Weights of a small GPT-style language model, trained from scratch on English Wikipedia: vocabulary 8192, 10763 steps.
Each number is 500 + 25 x the weight over its row's rms, rounded and kept within 0 to 999. Layers, rows and columns count from 0. Numbers have three digits each. The size before them is the row's rms in percent of the matrix's.

# k: layer 9 attention key, 192x192, rms 0.156, rows 46-127, columns 64-95
# q: layer 9 attention query, 192x192, rms 0.16, rows 47-127, columns 64-95
# v: layer 9 attention value, 192x192, rms 0.156, rows 0-98, columns 64-95
# o: layer 9 attention output (transposed), 192x192, rms 0.158, rows 0-97, columns 64-95
k46 081:521497499503481496497519490517482500588481518500497454488515506503503523486506543511504473497539
q47 092:462524488491513483473520484471483419493497506534491510463473471521438489504541483536509496517495
k47 105:504530512489521514441496492508478446489495443494532502447470486508489489461484487518491487521471
q48 100:554529512508537480535496482513504514525481493489503539499468469478537412511532515529518545560498
k48 100:543514504503480473507501487502482510560484488457480511530464505440528449514551503521496503541522
q49 126:518461503492502535475419494483488538477458494495510504523511489477535495480492455552488530498515
k49 091:518473518529505516500409503486509515476467509451489531543501494505523481482507475518489545506521
q50 110:471520482510516497555434526507461508466478542483502508521462503490525498470495450519516495511532
k50 103:478554489528502485531431511530479518452498536472515541527494491452547473450464471534515512492532
q51 096:504491530518521509503495476498495471500500496484538508504483513564560478451471479487473509505483
k51 089:476499497515518517536483483490536444481504507496521546541527514533518487531499513498496534498487
q52 098:497524516490480494511491501479517524510546535481563522530457527508466536476503511514497505464510
k52 105:500517526509475465528467524472474551508508508477536521519473528475499494485480486493533528488486
q53 104:447478481457523463500518530538501471456529490518539487470481493473499481482533474529474517520521
k53 084:477510468535497445469470527512501459450515476508502519522501482459504485509538489491502511481517
q54 090:495518538482520505510465500459490515485483554493479527479487515545524488429480460487500485466500
k54 119:500540526484541514506469480511477544496474504458485491469504516519524485502502466496514491474458
q55 104:494521499506507505477496505497456469489455490497503464515523524507496508524477468509497468516485
k55 080:489498484523501484448421498500499504460511480530522523499543480505433495489452508511489476517513
q56 079:544540522470526501497470480490432467492460466507522483498502514480534456518531503508498488513482
k56 092:544496493510556518459450505481499523466442449484477496479560482453538475484524503473483491491530
q57 101:516440498507484575493529493456479540509480517537486518517448478527498532490510484521476498513491
k57 102:515450511504501534453496494488473512520501516519475493458475488492479546490476436517512460500478
q58 096:496468459521507527495444478491513525473485540492532481498485461557477499514486482511490521523496
k58 108:446488501501554524510484477483504512498508532487551547529496496560502523501477476536481528506459
q59 093:471446472517474510506557504472549482488486516529471511450521465514455552459496510508473478525510
k59 091:478475521503481502488541499515515474505471462503493477471504466490505538483522517540511486514467
q60 089:502510454537512521470464494430489567478493493544476531492498451528507475514511529526462516519488
k60 086:535498480516538491494509499490504522523506492450494501516476438511549483497525465490482489486503
q61 106:488545462502490499476507525511494481507459516500554495513537495513512546490481474550504469525539
k61 101:479507472496469513499445496538504499451476511508502519507591505520486483495473542553484492519539
q62 110:496486473486486525494506482490529500536533507462518560524483523482449449459527520499475533489551
k62 100:507494537486497524492538527515563495513518490503548540510487531485454501500516490476487511505505
q63 085:481526511525492495524552485505534468529501543540499509501473510525458488502503522494483502517455
k63 089:486513509484509473532540506532521493517491488523492510458484500501493464449509514486501502503481
v0 097:520464499496489458444486465514502504533466525502492484493496483544500519473500507489516477486500
o0 097:529509527440533500523507480476502503462516440510520510514503518500509509480483477494465505513455
v1 089:493511461498506481494500476517501508480482521468538527508507510525492513531496495523507503482448
o1 088:496488529477510466500539461470487496489505509517491510508503486556527547470493482479480483559502
v2 091:486451506500467502533518559519490496485482481502489513556511509483507460519482472499502503457554
o2 091:541525496516468509491468512520478528522507507492507509522471504493485551512500521489529472517506
v3 094:480527494496485512506495513454514478483483498508513529531520446498491464453534510475490460538517
o3 089:487512523478454495499496561537506475521488512553472502478489536496482475525462483521541538483502
v4 103:527470473503451444504508502459472502483496504486451486493521460481496524504508500516468524509500
o4 099:491484503479523554469504510479523490492523516533536489505507562547491527517518504525495493477492
v5 097:493493582497535525480465465491503486494527500500539505491472527467507529519532486494449463495558
o5 095:493493459510424513526486537519517506448508537467431483514501505496485507482520532502541535520505
v6 096:544484433513493467514486513465507521464499495509499493467497521460517501503480461515539524513514
o6 091:471546496497518489487506504526506480556521515534513485498496464512493475521528534491492515505492
v7 092:503504505514486530520498487491468499482502475489521504491486485476468515483531547506511490487529
o7 092:493489517533502533487455497482516546495502527467508507498448497490521494518496478516556494501473
v8 099:536476435502511493493503506517509497497496502491497515494478476517508469493524504503484502502479
o8 095:507533543511518510513519479540507476499516465493510487494441510501525485533492477434474496521493
v9 090:450476509496462496516525504476484494521505495497519510516504538464518446478508495457521495500493
o9 088:545556473509505489474488516551480458471479494508492474492503501524462523517491523528466499478537
v10 086:513487517482527525500524497461483501489499493492503454480506534447505521501495489445488488504461
o10 086:474445482496479518485491555548505500485479511468492486524507525503467511455536517548441496484554
v11 099:592526519501447501483516556516518490496532506483459483476523478493497494571558513522481490447513
o11 097:469496485488528510470439469496477488469482487564514519517502494534550528477493467518484492517495
v12 096:500511540508436487514529502469467495482484488484534463574532495509484517453495530456552507513479
o12 096:487444499497508543480494516490453524504499512499496502490519490540502514530480500581482500487527
v13 088:511487500500508514547515525463482494481475492497536502462510457506469492475512522516478490539546
o13 089:418479507519502493472501519492527446481538538514485482463479511480508482479510467529496528489496
v14 094:502463525508531519509492503444476491462483505527473485466503522493511522515513512501525489504535
o14 089:452472505469480518507555507524521525542538526467497468511480479470512562498503480512546473507496
v15 100:484519503492482510553495483476496488532506496463491480546492507494503485517495492496459513473550
o15 103:485484480464523487461508454520476464463505544500518482451554536514434501481510467522535492502490
v16 091:511539524495502513472494509480526523495493516494502522548522528507500520454473480537515475476493
o16 095:490539528459508484465490478515494523484490460522547511491479516522485459495535496490487497517501
v17 094:553510503503506498516476495489548487511453487513522493547490463505510490455485458473465488493532
o17 091:450494494493436489513517503529444499479536489521480494458523498510515502527518513521518569487486
v18 097:505524499494487502511497471491540474522479513524467471479479512489493491491505495499507486493490
o18 097:488489511497512484506477473507499544464519462481527521499505515513519481519501469457485505485476
v19 096:521513415506492459540486540490494517534483488484511508558508494514514493447486495492516492502530
o19 095:485505534457506482513513480501482453496511526510520510423466498544499499552468471500498490518436
v20 084:496503531491500511474495475503470477539452463506522449444516502471509563503499506521468468490477
o20 084:496482513509498505533457522442520535465516554481504491512464493501551510529481512509538503466529
v21 093:488531561513499507494515465535503525457547510496446507512553480505497487505492509509500492453484
o21 093:492498458457517485475504444452475553536457472465495531503531499512509496472532508516497499530511
v22 080:464539540513516495503478455505496512512498484487504502523507508506501514525497523553500533489500
o22 080:493480464466525513487520475445494536534500529486513492515531491522521525503495495502526480481495
v23 101:487419516496494530515509483503525503524526483497504492485478545494464506545478511496522481479512
o23 098:499523508509502479483439479545473510430486520471474496505501489470547523490486499446512471558526
v24 087:512494491496489504516479504433500509495461479478501479480476519493498493521536482523471454538538
o24 086:448502466519502509498534521527514498494521529544533471506524509449489518486465494530566563517516
v25 090:487465479500470503499497554505489472500502455496478510515493480506491466467513515531509530536489
o25 090:499490513528506555484484510483490500534461554507518475497514473433505515524500493496515474488552
v26 086:519505499500553538517490450466487497498497499535503533473496504503511514482538532482458503573486
o26 086:462448526508477552457512542518504487514519486504484462517474539471488494477495471511526471436520
v27 093:449490462502483475474496521480487510483519509466503550528476456519475470498505506499563507469558
o27 095:514522502515477501506495499530510475492501500514485506483512494537488501525486483520489504585535
v28 097:475520498493532506471500509485485505484411471504492519493549504520492521498506472476521452513480
o28 096:502494518429514510519524520509493571554549536527529484527468533537505514482463514538529502508497
v29 099:551507515495503503503507535491495491505522507497492503504499455481496467555480557549494524523466
o29 095:482477504511497485519492514460554512462470548555526521513496518488494505452497467457460502481470
v30 089:467483501496548543536486480556490508483497516523537479482486533532500501482504486482490525470526
o30 089:530498500500499494485533512474497498526498505419518475493520506507510469489504524480464508494451
v31 099:526494462509530487472495504497516527492511483482537511456511495485478525491477482582452495497520
o31 100:467540504486496504500457497492515473486479518495528460520471518513553465509532519505511518500533
v32 086:523535459510489478487520508517525520519474506495487543538511469526519493461463470478511527475504
o32 086:518529508501490476489545502502487508482524497528526497510530524491453454495498529534475457514488
v33 097:506471515498571480472480536558482507484506534507455483521470458534528523521487510507434513483510
o33 094:541471491474501502551518510481523494523506448482492491494496499457516486498504514470502512481465
v34 081:496514460520491469516519526546479505500532508488525540463457485528485494524541554473503496503476
o34 082:519487525499521495478494485473499443520478486541516494499539515466521443478482503552502495506525
v35 097:483518487502525531497480502489533495503514485504488515511494510469506481456504492521437488546476
o35 098:485506515497479504513546514551505451523482550500485446481500491517498473540477501448546517495507
v36 100:481459524494495489507506511538505507520494516508517472548539507557499499508449477520510492458466
o36 102:496489501487489489517492483518465488518497471475491531507532499502513546510512546507509510544530
v37 092:508557457491513502518516546502512508501507528498451523492495491479507467511520479514482530458473
o37 091:513470491447475461515523498530475470496478516502527496477499528485459449483506502504512462510539
v38 090:516491477491514486509503522465492505486507521495506487524474459489488506515509512497507496487525
o38 091:482483532507481522511502505530471489492501520551527515489521523564499532501489480515501529498482
v39 095:431501450500502506520483509525491507503498512483516522476496480473498490446512516493482480510506
o39 096:538509541490473480499549520524500449520499531510445483467495492520488491514477507489557492515464
v40 094:475511530497548507461506486481499503485466515500542511518524492499491493504464502495475465481466
o40 093:507490484418521457517494494489511495522488479494494510517501525562544482462496514516478533518496
v41 090:549513552501484508490504521504531481485556519502462565471531468501508488527569493558525497483464
o41 088:502528500464513485484516480495457538484501507535488522515475518499504536458498467460501462568504
v42 090:509556574510509463513487473536497481515533503480475556478532478530508498506566540475484504536478
o42 087:506473477476491562475494490419518525492471485566484521530496537500498502467484458497470489468465
v43 100:530493499488448477458514509464484478497477520494522482531498523502494486535492506472537485514487
o43 101:497482506496550496499521519521470506472522498541502498503525492531477535472492493530481532485497
v44 100:549532503499500492497503479479500511517533478474499505536486448500513501513544537449487501503485
o44 096:492499499518519514478481496517526485464470515568507512500489519534496515465505447510490504482453
v45 098:543456483492474511438492456490516498498511503503518466503498518505520501493484473523510529458517
o45 100:526567474500534483504487496511510495463481439453507469537513475484537496501567513482433481499525
v46 088:514524481487504525505500539484514501523526500515457486525523522498515500478467466545538485477482
o46 089:521490506473488446487495514556497460487491501488527478474508501463480474518552513481469525514559
v47 085:556464494499456447482514524467504488505495514514503452440496547462506502519523481551511518508526
o47 085:473508480570514508527475491482498483481515508494498488517468455511505564514493505480451478472496
v48 092:444506520498518525500492433494508490510476488532543495476495509519486526520485527485509513538498
o48 089:517477519458536462499517518491491509499531497497470505515517508496552471461488492502545491518467
v49 092:521533513505519497496488486484483506520495497491516514557514477543495538499507518466518506458520
o49 084:488490504430498516509508483503455525500511513524492487493505528528469481500448484521527479538493
v50 090:536486494507494510490515477483504481484490497538483471496488568465521512504540468487524498501485
o50 092:488493500501510507504525509530499505550524490488496471537486462521509536514522527494484466467504
v51 094:512550507500476522492520479484500521510483526504511476474497527506515474497520473513481511485474
o51 096:471533497502522471493486459514461511482514459493560492483510500520507454495456488529525497486532
v52 098:467454490503527523507507434503481489503520500516496490465470490505489495461505518509539504500495
o52 097:501517525525531492489523521490541489506482494483472470494517473469511483513507508473498483507499
v53 092:488512505500545493513491443510464502511487504506533488446515550500528519469476467511477513500501
o53 091:503520485460456480486512515529518496477518494473498467503492526511488499512509515511494485479496
v54 085:526486550506520495492493487498482498501495510494459526543511547532545443475528494496538520473508
o54 086:480504475448515530468554491476491495511510514517537476502510495492451540510469493525477446506494
v55 093:524548551485537539516537497471487512509496498500501439490527519460529516513530455478515509468492
o55 095:448464485446490503456526506499487490532512502517511514511511544509436531459508493567511470520508
v56 093:461489508505523513513503512515486505525514474490480478496498462508483489517538517498461476537508
o56 093:511445494507469550504504497529512491504490498495506487513509521449530528436504510511518516516521
v57 097:497492465499522486513481501490487517500501491504514445519498504460474501552439483550393507501500
o57 098:462458501531483524531487514468544448520483525484502517495517477534559465492524521484543558446498
v58 087:487517516510473498471493471472541501495485505510455490523472499496543483477522487495495492484535
o58 088:496531501509518506514541487491494513546513465517528514502515477494494473533480495512551504496452
v59 097:546541473499512499472470502486522511520524492496503518483502479490498536531499471507472491492483
o59 097:470492533494483527520497481472478532497523505549482518520467511512506507482525493483534490493498
v60 097:554509494515474476476499470498523496503540487513483475487468530479501522528514524546527505523556
o60 098:461498507497510502457465497484511484479484523521498493503499456476545516502472465483522460506480
v61 104:514500443508501445470517470479520497516501506519491518500481490486492500507457502478571541535503
o61 104:521516524544470500491516493490511504506502483540488512516501492518479552476531491505486457478479
v62 085:488491523517573504506493505519474502481536491484466573474514508533505485499525522514476451464460
o62 080:505490494464502511519483476499504527531473517493475491523502489477541489496500487475545523490517
v63 090:504573513502476537530522519494486480538517497469524522518518514499479517509547541511461493491492
o63 088:497441503496516497474440456517472534435482528497526489499509530528487512479482438524513507503514
q64 079:539508511514521520506498546487482514485509479525468499507520488509489491548528542466502453515484
k64 100:498503505496487474489552485518556467531502494492525471514485479536561491520490534476478435512486
q65 065:491561508439479504535456509541507517527468508497520490454510480501530503516498487473534477494507
k65 134:526528533492494516504511489521523485558468490508485516475494516508554496514482511478503486501458
q66 100:495522517527544478485464496509549499515497463531472526494504453472502466532522536460506539462454
k66 086:510472493483526463488528490482486488522483496486506475476526480492478493516513531494484489531486
q67 096:519528532501500462478508500491450465499506449492496501498501519450492490518523460448524525516504
k67 106:533483521510503463465527481513469446498475451488540501473518458485516503481494499475495474539462
q68 095:502469494501488502504521505501487476482489496492526489531510502509494497477432477493469457509544
k68 104:498502468522477508499449505479487514453503500493449476531497516502466508474489487510505477488529
q69 110:499479475493450511471513529520513475479529478519486514502530493453463508483531521511478507510543
k69 105:509464529507474502471510513503533478541501477485468508495517505486447500505526498488473482493503
q70 091:479522475526529471491509487524491502518498523507520519494485452531468520527487504548487501511484
k70 077:482497506500512492504559498505526506542521509504519517513511515539469534522507543532479456535502
q71 108:505514510493508509529505519517482484489523495494512464529493550504564514477514480498522500494522
k71 090:478516485507520478503438491520483491458519461511503490512469502461537502454499477510505521447515
q72 107:510483486506480485492516476466480527487486511469502483514510541451495547444474514474492464504528
k72 105:524448505499440547478522496440513513486505513495485484503501485493475593451517489472462498484561
q73 102:505521492510525469513473523489484468527475510473500522504546534511464519501474548475488463504509
k73 112:519492509491462488531504497479513521495519544461511488557524505547462548508478535491500488463508
q74 102:510537502506524491475431520481493472476486525530532553520500484513545482481494447495535531486512
k74 104:530551519517526471490410514462454502458490491477484546466506488509548477500453463491504515483499
q75 094:527487479460495550489524517529489519480530457501496522493452490495523474467567533548471494524521
k75 090:518534501492499529461539497480532495539521481480465500519522520485482473523578501538470502479540
q76 109:490502467521516489524524500503513578519509543480482503521451497520538534480496491498511489465492
k76 082:509498492477515528515538487504500514550516544495491450509490516522499526493483495509511475483536
q77 105:506466489487488534493554521491532472519498512508500531522531498522474491512492555478493540455499
k77 111:512495485488520491500528508526528500549520522521491523502512503521480520491504556512485486483484
q78 105:470506481496517467468547475505451473482499542537509492473448489580458499501498489518481474544467
k78 110:474491498490517480464514483512473477486521545541454464476484499536476467532494479501508504517503
q79 093:507525508510484474518549508527521520476523513497493461466513512492468504471551510468526493478535
k79 098:486486550496473493534544465507527456487512520498500465505503509527463494465512504486554475474494
q80 091:505485502482495477477535481451517529479535521508485529496480520503495508453517507505497531515479
k80 115:504499539495487457520537518526533495538506490503505492497471530483523522509505477492498517502501
q81 111:468503466513485524519552506463505474521475547503486476510516504510468558535452502512516467457506
k81 073:513488479495469474494549488521485498555518511497488475493538497509459525479470521505524480552492
q82 092:477495537492504473472510512511452471499474518503519521486518510496448488475495483502517523504465
k82 090:507505530533492514481472513530468491536454501499460536455493479489488501515460491472485528541445
q83 072:499462479502509527499499478513522508570518486486497476526475549537501484520487534552459476509501
k83 112:482470468489508521499518491472490519480514514488473484528527530490417509473515521519489500517535
q84 115:472516449537457521522542490506513503547464537484505493508538464495509512497462514538524478468523
k84 080:488506487480494480527541501492473522572518519488470506489532522518458512504493530519516481538489
q85 107:501480507484514471494501504487469490493482494491483490499487499527459504510502470545518466530518
k85 077:502456517474512506483451514520495463441497507500485505514500489532518474515486466499513471520493
q86 081:532480484481501532460485502451510545521532468528503490486495512497516511525542520504501515493498
k86 095:477498480483519517474500480501494487504518471503526518480494537484507553492498502500452508482496
q87 110:537534515493499493479488473473534479531498476491540546499493523481511497482517489515524526476531
k87 095:513529463529519488504469497457484515493508475481527558505492494474456483482522482503495508514550
q88 109:499486544505512473476475480502479488495475516519497489491475483541496514502495460543513526549445
k88 098:494490513519498491492471488493512498497452537513535495510484537547518490532488438511488493510468
q89 097:480551488483452486494521462504525480508514514490512492492476448488493495552499493470545492511428
k89 097:489520504488490516488547475497543455512515502543489528472474511465493493494511540442520449533458
q90 108:528506495503531505512449512483472526512536505525490474508462516536545520469485454512493458503502
k90 101:496508503497512525476428501485468534465487486462532466524533525538538524493500451531490462461539
q91 120:495504499518508503530507493475475504489504498506494478490507503518538531504509476479516441512488
k91 072:493520487492494498498539506472471522566517507484493459500523506495463514547508507469491493500493
q92 110:487513506470477549484440487445517506520487501492510517503515519497498517516472510501487534485476
k92 096:510522514493515531495446547471486530508462494498487541502540522520527536516502497499486541490486
q93 107:478541475507519487515497505501505513524477536494486529485458530458535469518519492515529506496523
k93 098:472526469487479487527458514484496483491513561484514527504468514503531517481515471497532529485500
q94 105:464509518516522500542517477560481542499493530471448493519470482519534501499498479489492471522517
k94 093:462515456509523523505503526535503541517506529527458468508459492500482527476519497498536501504540
q95 106:458545488485495509514446474489529518507482512491539525473486495495510460492528486503485504509516
k95 097:507535511501507521486456524490515514486507555444471496491512501502502493488538465527514499486494
q96 099:466534486518457490514473495509520492559517482507531485505452538504505503506491490518507530467499
k96 098:482511441503517505521482517496493501497538499497556526477478541492463495504493484499469503518534
q97 123:474496473497476511487525511504533497524529497555494518472539474518462514531487536528487508488475
k97 109:460500484507499509481537546494509512497505503542482521496505466534484469508474507504478495487479
q98 116:505493490517538495503496543530447440499491492455513523551519497509538466530524490505528520524548
k98 093:528533494546512480501444485499495486488458486463538525501522497516550474491475527509510517544515
q99 103:498543491487517522541462505503513543509524544512495531481477499474529499511491511480564563485500
k99 100:504527486487532490505454537490547496498507500519479524472486504505553520444510462483539519469507
q100 093:551516528502515510473488482499509523532495470534519476542573474501504513521511542461515477482503
k100 104:545500477493509552480538476503492491549481479535532489497500445531478516539490553532473491501497
q101 075:500536504468467491522513508474485466480533497476530501473517509474502476426525525488502459509534
k101 110:526542509490480449501500504547547486509480481519562495465489500485536500495522483529505481516479
q102 105:494487509470501498497499495514457431488505512522513464460517505510489518510500468517502489532524
k102 079:481496482516484461478459497547470453451488488546528505462502468498497502503504487509469518507484
q103 088:505473480480495510476510523484470496460514481520492460497528486568478548528530501495490451505465
k103 088:480471512504501513455515483518486485471494448508495466509512450546561511521465511488488466501484
q104 101:479453511492529501500518515515486477456508498498491472501553488498502507531470430451494487474514
k104 099:507489543536514508501492532501458512446481462498453484486547454498491495476487505467534492484463
q105 073:468548509527525490510517568525488452469517536525470533493480506539512490552502475504514476516508
k105 133:479513479506517471499489523491467537427513521488441491522491468500486467493508475505527482511544
q106 107:500467479515502520514487483501500526462506522532511512484526471581493525502470511528469481503507
k106 092:468479466492462514495513491500500507514510542499509502508482527574479529491451500528498496480497
q107 100:476487497500517547507472497475505501516454542485468493524471513508572492520492499508522549478502
k107 102:504500492499470531488522492503473475519470531477451490533525503485567493517482508470536512493477
q108 096:520494518518497499489481460505519531537506495470495483513482504483463501478491532514484515510439
k108 095:522497549504499534499530470493520505534505508455485504463487532486462507483475475491462475542546
q109 098:525532461492534477470560487439483501505533509510480469497483517532449507509486528490459430516486
k109 110:515494538463471498469580466497482517498488484502493463521508484538467504498497523509504429527510
q110 102:528496505493537510499480508493463514503503465486493507489496507483514420493513501489501502536520
k110 085:496506529514479492525465470503504508488462476459500480501524477494516454499545506499481520493541
q111 105:494513464544499497524517487511516526516479558467498508525484504531549488505513498501511531467507
k111 085:481495453494480515527560475503482527549510563461488483524505503514469526513520506499527490494521
q112 097:527504545478520491530485534533488503478527504535479488478544509510479509527467535491533444523500
k112 117:500519517488499509491521502481509524461521505482440489510493481496482510485513496474488496492513
q113 099:548499526450496533537467484514494531492503481474536469521490494539562507471518496527503476503523
k113 076:508538482493505526518452495512511501470478449512517473511486484498577470510513460535499490486523
q114 093:468528475499514466483483536519458501517531554504489503496502516566489471551463495475518482516477
k114 104:475581515510496494521498512520473503493527521484449483515475489523532486523512496510513514498520
q115 091:525462501513469553477526482514504493528482501494558496532508514517494524481492476572480545467488
k115 101:520455491510483515463531469480461516526486490501520526480534503542443515496484500569444535506485
q116 086:539505496515525482493517483499500543527492493467533510552547474489502492482488512525508495492520
k116 116:534529475510500527534510468549496491561452496498550491484471525502512486509499490536500466527471
q117 104:487508518516491508470507482515485440482452489505528488469504486510485504518491493519483509514550
k117 088:523481488518519464482482496491490481483477493519546517454500466546462463518486519476476573523495
q118 106:477523500519520512480492427450524538480487479503499480488538457484455489500517509473455509512501
k118 104:504520513537503510489551510454534480530529524489500482517465489521461481503516495476484542505530
q119 105:537501503506505534481484485470537547549480473508507539543493504493471485504507535491495511473486
k119 096:500496485487523534488498500466495510511492472493516520479496509486447499496478500483512513531524
q120 068:506508477452473520527502478508515556519492498470502501504508461532491511503506499509503461513501
k120 117:518525532470503514491507466553545503543489461531538491497502511514529488509505519510493492522453
q121 094:500505483498488526503536524504498489500484503491470487519494526478536531503474517488502482491488
k121 116:504486475488447515511543540525509485556478501498474475534509502515557561531511517484501449488486
q122 102:473528502475507489519465531517541501499523497507487551460500491497501485525516483490557538495522
k122 096:476546508494516511538475520501519498463475505519513557499535516455526475497535493520533524495503
q123 099:476454474499473480485535483484508522512537488462511449477479515512500533486478551490486483489513
k123 100:471450491502469518482549481519537478513547505485508431509493528519495538494562512499486466457537
q124 095:555503549485500505510531494483498495505506492514520498489483482497462487495514477481518447508448
k124 126:537500544483472510494532452516519500521493484551527513502459486486460453515528496521515464491452
q125 100:494484523504511481506501527489514480480500493491512521487497504458534474451537482509516548500558
k125 105:484492517538461470489526498483509495485445492478518551481511468419494480481532470491478523488494
q126 103:509498463499545516523526435504530498496507472480527469550489470496537464505520501500425453532481
k126 102:529508466514535486499499450501531545535526475520532509540496486507513476530537490520478449540510
q127 105:532495500498504561479507477420487495498493470536509515520489507504501467519488493475519511510433
k127 099:509498507500495514467483472445509505488493453516512519523517491510510471518478523480527522470479
v64 085:485501514492506435454501538498488524500517501478475556506477499534463512508495502506541527489452
o64 083:541507505488462523534516481496543508541497470531495506480493529471504508489493495535476505501509
v65 088:473536505498491518536458495487489501524521505482465513501499489508475511517508535500514514531495
o65 090:516446441422535489495523464503502466499495509530525497498512518494518484509523473516515528464519
v66 092:563508533503538526482515491497485497458430515498558523458458454501501526477498477510499448486532
o66 092:508485533598507484524539508511499500493521504478441455508525514498448526492478538453487544500489
v67 092:470434501496510448506521462487491477492486476531464526475504507469491509459463504530521525545508
o67 084:512534553510493559489459530504488533480490509505494470522527471466517509549517549468482483479497
v68 089:483521488503488449510486544487470465492470527481502543526510525515510486557503516475495499493485
o68 089:510471516518520520521512460500500547524495459525532491501548483506490468499533487496516494509509
v69 084:548482464508488555486564497500502496527512491503528432469500478496493514511516497522482502495491
o69 085:479511460553507467505432476509480495486469504439504506512518492526536479499496503512512483505532
v70 082:495492531498469514483517454487505489509499476481479491493453533498504498475485540513490481499461
o70 078:506490488535496530533478526513475499470462480487471513554512465472512498526509496475491504500512
v71 086:440497479501465496557450503460492479476459478506490516514517474533501481526504485448494506507533
o71 089:509497505497537489493541535533505499543500488539515494502475490503455512530524542491526476516450
v72 077:501532493501532496546514484469494519493500470478503515496542529533516479460472490462505497476470
o72 078:477545469485464500506527500532496489540478562496502473467455503525459543510512522512488507494515
v73 090:413545509502477500559464544504475454521470473456485506503500513483476497509488506465537534520519
o73 090:531519491554519508495531497481512562547513527537533496508511448504483460545525472509493474539459
v74 084:506482576508504467459475484480483457496494472478517528476506514529505523534475505449469486462557
o74 085:503507483489485512534485505556512555503506512550473486525478499539512488506482490529499501535491
v75 091:470507456496513480532524505489497496509527512517536527487500513495520521521478501508516517521499
o75 089:544519506524489531505502488502506491475505482460470504507505517492468523458549532483483490445512
v76 085:585487519503497519523502510532495506476503504496493501493484488516473510510518459485494485463528
o76 085:508499483485488494494470497473491500500531480499487490510496542516513488515497492459515489506479
v77 090:464506484492491533469510471526512534504547512514567479486482480504503518480490510502529508510510
o77 092:479493475501525461506495473525484463481444486518464489493527497518462533445521497525466511528500
v78 085:473502519494486525542481456538500504473504491546506432463473500478498522449488451465480490512534
o78 089:481538508468495468480529532505465456509484536489476505491522511531458515500503504484541492498472
v79 091:448497457498530501484520514487491518526545499490471475459501480496500498543477482495512521498448
o79 090:517513525485529500467460519513498481466502500483526512494509481511505466479571512524502460505527
v80 090:482487505495470480478509437474519488500472517511463460548501501474501516505423504543460519496506
o80 087:472514511526512511506500526534516517507494533519521512485514469491511490515500470530545503493511
v81 085:464478481499485479551470552517472504516506509520474522530507537547483511493483528464492496528486
o81 087:504487509539493507491491484494500563529485487523508504528500486468479514498488478512502509468507
v82 088:514499472501490489464506492506532500519515506501552484565510467526530486540478489513463500485497
o82 091:471476468564487506517458498509477500474460469520501461504546494469511516472508471504499549512505
v83 087:539525525495511492479518512536551532495504525526453485504456503483526510501488510518543517493519
o83 089:510456478506511515516468473451486472458503458505509523492517520487524513480466500493479505474498
v84 086:560518539506556496475532486519505534500508489438459503489461460489499523485500495504526494465484
o84 090:495487470506452509496491492472545529501502492500471509479515514494523521498476486491482530498520
v85 090:531565513509507531478495534498522499515503505495499501535508501534517499543500491495540502478511
o85 084:496467483493512511522473457484492518524489449473506496469488546483527502469477501504476475514494
v86 088:461546463508454481545467573515505509525510485500471512516505525517499489519489526493530517549495
o86 091:514469486563490523479527451474520545517469487509553496501520467501471482489504510501456501500479
v87 083:494513498503445504502474459508506494501503469535496456475472572497484508466511539470496495511490
o87 084:491513491535506509511485500511463492493460543477500522529482456491549503503478460526497519502485
v88 087:499485544498438520539465485510491519504441486487474487496492533481494483511504481505451525486539
o88 085:479456493551514518504510524487477553483520511548534514489499445521478494507493490458548486537456
v89 102:601524491509490474468508435488495469497460502499478522537484477500513511491554478520489525485485
o89 100:466477479539520502504466552525513478537520507492491473492527521516538492515467511521501497485509
v90 084:553489524508454508487465508521499491543461479487507501511527530505526488530512518483467543510529
o90 081:476454475544505536516453489480509528455501495527520530541479476477507554483480485492469504492475
v91 087:496537443498483510574504478511484529482535471499502481473504494478490515461529530478531521513494
o91 093:517505501529501471428535491476525460530460542511464514500496491550463486521504511515509475497492
v92 097:452517482503500531546489526490522537508517511510451504518548518507500498467477493558517519520483
o92 095:511493511526481499484467482471505488466473481480531511479505490422504500496517489460498522495497
v93 092:482484425502562569522505511471504474524536514517478492532487515488510511499490490548532479524494
o93 091:511502508490496442522579502499524510487481506425498507479462553492499499472532480474511492461531
v94 094:438494546497445476512483535519483512503564482523447479500535545521491519463532507466507564489490
o94 096:521555509448489514486445504480527489550486516508540562509481497521525500532493457533482439513479
v95 099:508495473501526534458540490456511494488519543518517530520492494507518472492497485551533508481476
o95 093:502528493535483462544496501521526502527501488418490446481506483508510488512516538490449504474530
v96 095:531456555493543514528486468519510501499513477490522504520534517489499492537470505539462476461513
o96 096:484547509443460503512494535489493557491521508515470503508451492505533505494467505475533544483483
v97 087:493527506494504494550487494516472536470477482532496494515495501521503471478496502492471483503521
o97 092:533513526502495482456523540472525461559518527522490495518508513509455500525506504479535474503467
v98 085:495499539499514461487480496490463464507485517497481537501481456494489528521489473494462498520540